Weights of a small GPT-style language model, trained from scratch on English Wikipedia: 34.3M parameters, untied embeddings.
Each number is 128 + 32 x the weight over its row's rms, rounded and kept within 0 to 255. Layers, rows and columns count from 0. Numbers have three digits each. The size before them is the row's rms in percent of the matrix's.

# layer 5 MLP down (transposed), 1024x576, rms 0.0233, rows 304-318, columns 288-431
093:152128105157172127139119096136097104125191090137114119148178154139119138113057110143127098129148109112113137085181124107142187177134075166156175139106162087090145100137110087145141178162131111099116188151121154066177102087157199140128111122182179151122114144146151090091100152155102144190140130141134108086151169114152122089055072152118134092136140117171168129173144055150127095108193178110133130072108069104097070136121110137121161
101:121168203080203181148172158127064132162099193095132114139092154120138088106139151077160111102067099095095136136153120093151121156123089089127076141081164142162162136100114126131148149119156148067091143172097116168190097112148117087135178119162135136152134186152157107115090145150102141151158124021099028094166150156136091188117130116103109143099156139133122068176102134194157094086091178118119169127166084114146134101166120077150191
104:119082095116144101125065086072130137141126161132149105078105169116127150172119078134127087183165137147092126173173139150070065170159164146159077160132169159174119172103126176089098098100118144142127150113128154126191215157116101127149156162102139110060131112159099069130123156073121129100126117141109165126117120098061112104144129162090092161199139141095116137124137161204111176133125145138070141134136154123134131133124170145111122
109:105129072063110071180127171100167120172119121142104097131114160169124103109132117120131089157093112098157103083112137147168144121145081133117148130139117094086128178115124082151169175159106129103155087171166112125147100172074145113145158067164132166113094162123146148173175177136177086081186150161116095122131189110042093108130099107229186133150160089124135088149187160135121166136145102115139120112109152132148118120167095124097135
097:162091137152147110119149138132176129112141107108083159141135126129104113121114127124163081136124172074138139114118130167107105117098124158130146146117158144139149093110121118104220096139238123143131151147194087163076139117176167170112137117176165139163085100036119164165137149137127103098166123163125113147088055148156116104129058113124102099094138114131049100146134126083070164185132118133165176113149113091108135130149154181130152
106:095147197145185157100179111130179142089150105056108111156149155120161076134127074172135107105133122090149171140156151091093097163128119134163166095097128139127168045103142123128116102127158090094125105121060168149117159147125182087201146139101097111151151125110118178100177114088091152079180085150091161132163089194156127163064053156104117149119134131128113184199149083101134088155116113104137197131192107119100114124138078197149123
092:104189168129181157069078127140105119172121155111150116100094119117142095176108117137068118147147058097159176186137137045176127140145191123097131137134117106125119125143105173158102110074079119080084128102188074149153134207146143154106146123149151083105137088114148160189179096162073124088105156183182110129116133106098121089101153157135092125155109105082077144154128151151153105068131077118144083059123139105102144170189130160106110
082:197121075096140134081148120128132142130142104079139125128116097110158072123112115124107142141145134107105080124067121106111095124140094112105069106151115180159137108095172150143152105153108139176097100092090155136125145164170235169091145144090116108159150136141121129169107109093093138159124101132083137084171160113124080060121103154097106118093122120088159180121174139100104177153146105117077132081117142154168138055101174137125148
076:115127183155106135128189118120116104111158193156180145112130115157142168145133122129114097165116123127148117136135129136103101142138138196106128123169145115088136163120104104149128130139109141096100133166142161176096165119093115132043152154097134130122201140173178054134216140142080132136145139157145156169201092107164087150076150039165160111122148183173103109129121121138138152138127176147130142137234151150085169088122198157169061
105:154140099086074146078180151101116137147132122128125100144120133082174139174153129120112127150112175078071120139075117146120133108164162088129120144182120094128118158127119078119121215057142137142059123138161166094187078165137149084073129076186012107113080122080119125054134141160115152139115163148101177112199123061143180139136102076072114144108106128144145125104192124100106169161159152148126126158146121103138166125083128174115174
096:073179119163104125138080105130080205137188126123140099129144126121114127123085116125164188141084067078162114068088089166122104125114106154164050135115150136064104099106124177175114115046113095071129101154149176191156125135094122149151125141127096136170145091093088180093134094133102148141143111128123113145136144140146171182118100121118136124132105140126110102110120107146100116144105077114148112133128110128166175177101165099142090
101:171156106116170062113078160067167193174116139141091124106175140195159169145185087156077117164151102107158125124147132147121099129199144124113105145161195116097102115136138093106114110136101159058157119142123116105134097103121160142095076115120098117146155152109175163117149166134139115158103146137173123110142191129068130201084098123098135129118141127141190127097129105124095130179141173062134055158112122114092105124126104141110163
114:097101080100165125106147108154122134179143159118117106135108165096119099133084087180155179109159142084121117164115121062140093167108101163148059077138109139133122118095126115112117045140133063109103073150122109196111131100093134127145184162147056126163161060146103123153085100194140156134107120118119122112108172173157159145112088207108180075103154146109166088160158155146121097175143088103110107137103098109129096122116132115135161
096:135151150135167098127148084149133123102147170188129123120117086117140073124092124098133101144157099135151139135131118184134105194064141164102173102143122091073163130065153100165190138124186106103148138153207099143072160115101178136214126118134106158125122153169129117059183137168112114110116100156102107118068195153091125078189146174095126140156168130145135192125121148153125159045186162152177167122141108119074130194137117172171082
109:150142123210159097115155171096112096159151121139121155052171115129102142149186110179122113099126121187112162076182113136121068162155125174124124193096176090135103118119108154105160146126096146146169072151126181156150126102127061061179094115103095095145145138172088108122121113089200129084163063150104116184121058102157119122154130175120143103151122097176086154158111130154185154151163101122140142117109124140135133103176104164189169
# layer 5 MLP gate, 1024x576, rms 0.0278, rows 305-319, columns 288-431
099:078166141114203156092155129150133099179149149125063131168111133072150081159116121038104122116077094107138152128158135073141167126169118162105093112130129170087152173090144127183122130183143141097148085140131131178131109128108154123060120122143140158146176141134102107106165131172153087152130086094139148146112100117126078107126097105157142134139150152196178106104118172110128157144130134148096142147059074143061165152112106070111106
105:099120114146138129095056177131146112134203095127116121145118132135172114147153147160172085155151069104130129129128168094103154125188159145139138162145104069148130098069214150157164184128148152127116086139159138076100132126132117158101095148148149130171177127121104144081139193110161150136106175165141123147175085089154131133152099152137142126151131104124157072132084180147085111144152111154122143137160108102120154150177093175150121
110:143120103124117108126144083107182135093118112100081107126115137144144091120113144122116187171181110161130143180112151081094119110136114144099056130129143064148093156132156159146109113144174197151094100119144101113143137100122056083100170084129080105163124083144114160045098140115146139120128172131096151139080136136137162128155119126086152137131115098152120159108190084112170110110100142105166110152112136083166134142173142077148140
099:100126078127159191120126173111116114152154133129112117171107148142107183153143102159114125163133109162140067126042176211170133172110160178149143134141131117154097110088150088168107093097180159153138120136166134184112115127153117164133100176099171109144133124167101132146098193080123083087210146121115125129096120146098208061122158085139151101108081094146156123111132099151132148132112127121135112134141177109091103151056127132162136
109:038119110113140128113175113096159106092127132121185107110189089120134136165097126196197192090161156088163136074071154088123164152093091149126099145177114147128103121122093139117096195158099093097147086179070108074090176128096121128142183133167140153080072116084206128078089107125107139137135160225088141118121133147107135132091087065076111103152156111161143140190132154096135092094150153134091123117082117094151165174150150114126175
089:150119101067104126148139142177129158097155098149082107121100065146166118105128106122133116161126161177095134087170172126112120140160068151170106118179118123125077150153185164143124133105138125153141230159152180154083135080124105145144096221139145157117105106147124139084161123093141096145139091092109114181093162135087158139121085114164136077150131118153095130156144146148105144144183137176157177204141125139157158139118097074192098
087:119136124109204110157145128121155087093102131161096127139126106100129110156136067130123111111124153117137101176106178240143165105111116129080186108104173106121181112105132122097138109127112074146176044116071203147167125210165151166153158116183142142157102156099083117107101145163100084127162145109089139161105130129193142161103109116166171161062097166079161135147122136146117149141169104198160067082121074130118142123130155161145149
078:124084142132126143145184118141087115091197188136184157073114175093149175120134101211180096102141091131122149148080108151099108163172146150122116179131135118109167130057141130153115109143113094150161120116170133168100096135081187119130101163102117073148180118149164087119148150101071112151159105163141132180114066116181117086123166050140166167111136218153107113086132101169105169111127135123093157134124102137093131150069169104160141
106:118135100160174143154064109161139081122088085161164155098147132151096135112052132077141163104185056100190068147108150071161152110147114124118143158130177150137155127075113143130132099116096100075121132135113094117095079110151100143190092150142142133144185167107174161136147091134149120024129110139112069097086099141103139183124095144096085077163108138169143100174111134173095135130157136121153158151101175112095103148141110098135177
097:115089128117135087179088076138166131176093144160070097124094088089128151093151131139125118135165166178083160167107109132130147137123183173103121113164132162099107156133119061047100142120185127100172113112112113101088118133137101148108101137120125148199070060142089128114122146127173119144133129100136085194124123135116080055130132125121189135134129100096117107084168151122146142113098101124126120171131116121120110122114056071134106
103:128090116166145119091156139089096065118107184096143152110140075102131124071112092111117093196159059136175100154125156101108175171170080115171070153175128138101118109074093170089207159151110119113136140187154180157090173183137109168106120140128142141086097133199162102126091210143126119106124149194131127130111174123169101123075087169128171120149065096109188137111134115131102144113165167148082113132053132134164099112089096140202112
110:090152099143136095184150133165130174101127103134096070150112136123164171184163130147101164109149122156118192127119162113125108146090137147199108153157151136138119099124160146126107163074112125163075158186114155119112155150165131161125124088150129174098115112137141152157187161132137182145056145162076136146162151147140172116130112173067123096133171220133130079167162089104117208160064187124124103159073202142136103106094089121160124
099:133157145171129168137164127098154117093111128140184124115122152128132113145165150110177162111126134105128107070102145092066132102178083133113160065097140112134145143175126120135103145198112128150112106141101105121190104133079088122087083128074148087107157109108100097134133162088107152153066140152137151121142086158180134161116108098157161068070097123151104102117142174095080146117109099142101101152191157124200118043038130119136153
106:105174102081155169076128121129103053108149077080098130167127076131109070143179166152142147075125112175112107127124117103139169103151130125138144047097125141097125151127170145137068115126115100173178126108158153132141105100141167194132185131147117113131160132127072147099141189131108078131164123126105180117202083138121167133090083105153162114156143146108166155103101173078110119132145106113117140092164086119157153083127085094121090
097:079130120111095102195100109188150125093080136096162067129147133102153128130185132132156154120101097161120164127090137107079174131122116116091096153152164142129085078134137098097153135088142123129126141160109090125088189065144146097192157140123119158109168092135076145091127119183073104164135158173106124102145109114125156147128123140090108130162169161115130149131166141125204148161108074226155082084070121161169137116154124105158197
# layer 5 MLP up, 1024x576, rms 0.0297, rows 305-319, columns 288-431
102:105072139122083149091135074137166137145098166139107168133121068131138173131103144151101069098162118125149145103137165100121147175155105167094142113075087134114152132167149162107085200117108127112131146070138095070112096138139146142080119123156079148073154120153107139165119186119154110141128133160129138223121130112142180091171109150112129128183125097127146162128124087120119160171142183145126158166094103101127148108088132215108121
102:129158156147102115125147177083130138042109111053160129124121081111145116116113186109103177119195111120129128092100103075108146121101095083093078115103082117094162129117066068089120156149057072114109154174151196131110144121160132090136126160170133150137173144177136183143190151100144102158105086162083087156196095155140093124159110073184163159136139135191142134151127141069046147113137129158101122105135154094138098089190119098147149
110:176129159125117130084157137123103131115138202059117142067108112134153110082104186130135168157121135143175110188171091072140152129159152115116145171147138063100116173159098091151139156167100148101149117171130179115183098182102125117122104102098159122123097142103173172120160136118186098178126111174100174163106159130087098127199117132101108155091082109160143169119106095143152069123151101095157108154152079121173117069091114098114157
094:165127117106080145142092189073116171170089118136155100155160129163089122098189168120122120147130155185174128125145114091052107149118127147144143160127136136103124124135146157141117156168142161136119101123152137113243153169098128142080128114150185053161154134062155156120085104157156151125133124104111142150145191100108158162131155129153185119119163117136165135115093158150140118118092077130140055110154107123060154155124112107143139
102:162170083066039052149083152143110099111140118167123143080153126147130112118183183116169081132139169094140166164113111130124107093111137069144104132115173152182106131124158129160166074070179134186145141078140151155162134141131105114126184095165156144130138105103066102105112128143206118099116155122092102150130156101097134123153208135153098091125101094141134130134102152217095122135122165126171100106083093132137128196127125054129179
090:113110115105104165070161158123115152125142130123068119119115110148197084096131134147119118124122136113195100075103154162094144151106089139185120097136143126123164127108133170155070109080125111105138114135145134106139142120096121159152108195134140125115135225108132119125171129089149151132102115122127095101132086140165116164148144125141220123134091118155141109091118113212149172152139141071122125164133134099119174124109112106141109
084:101109117177148077143093127170104191076105108151096126140144139122120100228093109115108127064125086122165133151159114122144167140229071160133168129084129117114134138089129152099130177159162078118127150152145131155098158130146091111143105098071098163086127096088172167058166085133162066123136151127076117114152196195070123122123120129142096161173125155171122065094163171136091107126084130112143128133120127122116115124106107093127127
077:165092056123119166113094160093156098167117141119135116124128141158151113151143133159140192090192143161142130150128124137126111102140154113138113114164140107120140115171151103155113159154128146173115170098118140105150143070099120099194112095176115130106103122060127133104070083115194133099076122147139109109106143116076148127174141149099073113131098093165149177165092111073129127094103126069162172138104141088155080152152093095079138
102:156086147088091092158169213183090075121140124131155093145123150190136106092119137074110099073165113113192140113159129136101117139117155222121126138044145176122178065136108135116166111080134067125155056122136120123157141107113118055137144158131214126128101145199116178203128114126200139135051095129161140197107129166172070116161142130132124098151130183132064158153100104176118094090096163097063111151099149145154108173155076177215095
094:144106171114199065147121140157142150088141187133090109143147088106142170107136157124040129134133166160155201131152145119141142149156141143112140175143113156169157155155116133124118099158134183184093133112105112138197124155169118092139149146141186085177178189122103133117115106098145109110096161118138159076148140115174128150116180155114123079110124099136127195161154117144186164046161138079145086126112111143106093125122104131116189
096:125132110111085093213138138119175097140139158172156096160133120183095057104164114142141139151154128104089085113128087137075092104077081118137127107097123144095166142159133132125114110173122077158120124212124142148207149152089096141115171124126142149099068096138108160103057107167080145074103103124129137125128101134195170069178118150135129130123137144110135142184137163121150124081147149129171185115170146105148091152150076127133095
106:105175137126133138099134179110158157112140135138120047103136153146107066113118093135150067128103154109187140144099100130170159159102087108114167145102161087134137143137071117120186138128132114131143117142121116102130126107168124151148196152106221174081137161198097111127154161108112164147149167159126199090144120166209108114145104140152179104133089102105106102112092094055096052146123176185171111085118115114121135103105151130196119
099:154140124103128174112082100130201111129110189095091119138060124179138161162094183117095110116128127101123193194171119095170078077170126144114128098135124131142133097205132121099090151072132128127113158125116112067163070136078079157159172122125174082106163097053160179129127106127150166104154104125112126106117130132138136153144108114145106107130064080135099163104156186084159111151148107119123119117161079091122151145147140131096159
133:112122145184095149135112146127130100137107149104147107167110143135101110123060100104093144072157145192120159101116121126096162108150138033098108107120159167154119157190186145152143134151112096136117110152102156113120130140162135106147138086106135100124124129089077091144121100137151127138146103130135153080125150105173129118140124144118097152157121158132136180127115088113138103146101094076099142050127084174162138078123107124135072
092:109119143114075186082137147179107072073124109101148131094132099085109150145132141176116055152154145119073154177167102117131073111172087146113133123103115109062161114139138150079128123112169116155113086116142130144171062131135160153113165146140112091124179087078111115094091202049076126129098161117129132151116117083157108136070062123109131174158173188100122132093113065126125120114124114093103167133087162152148160100122123179100116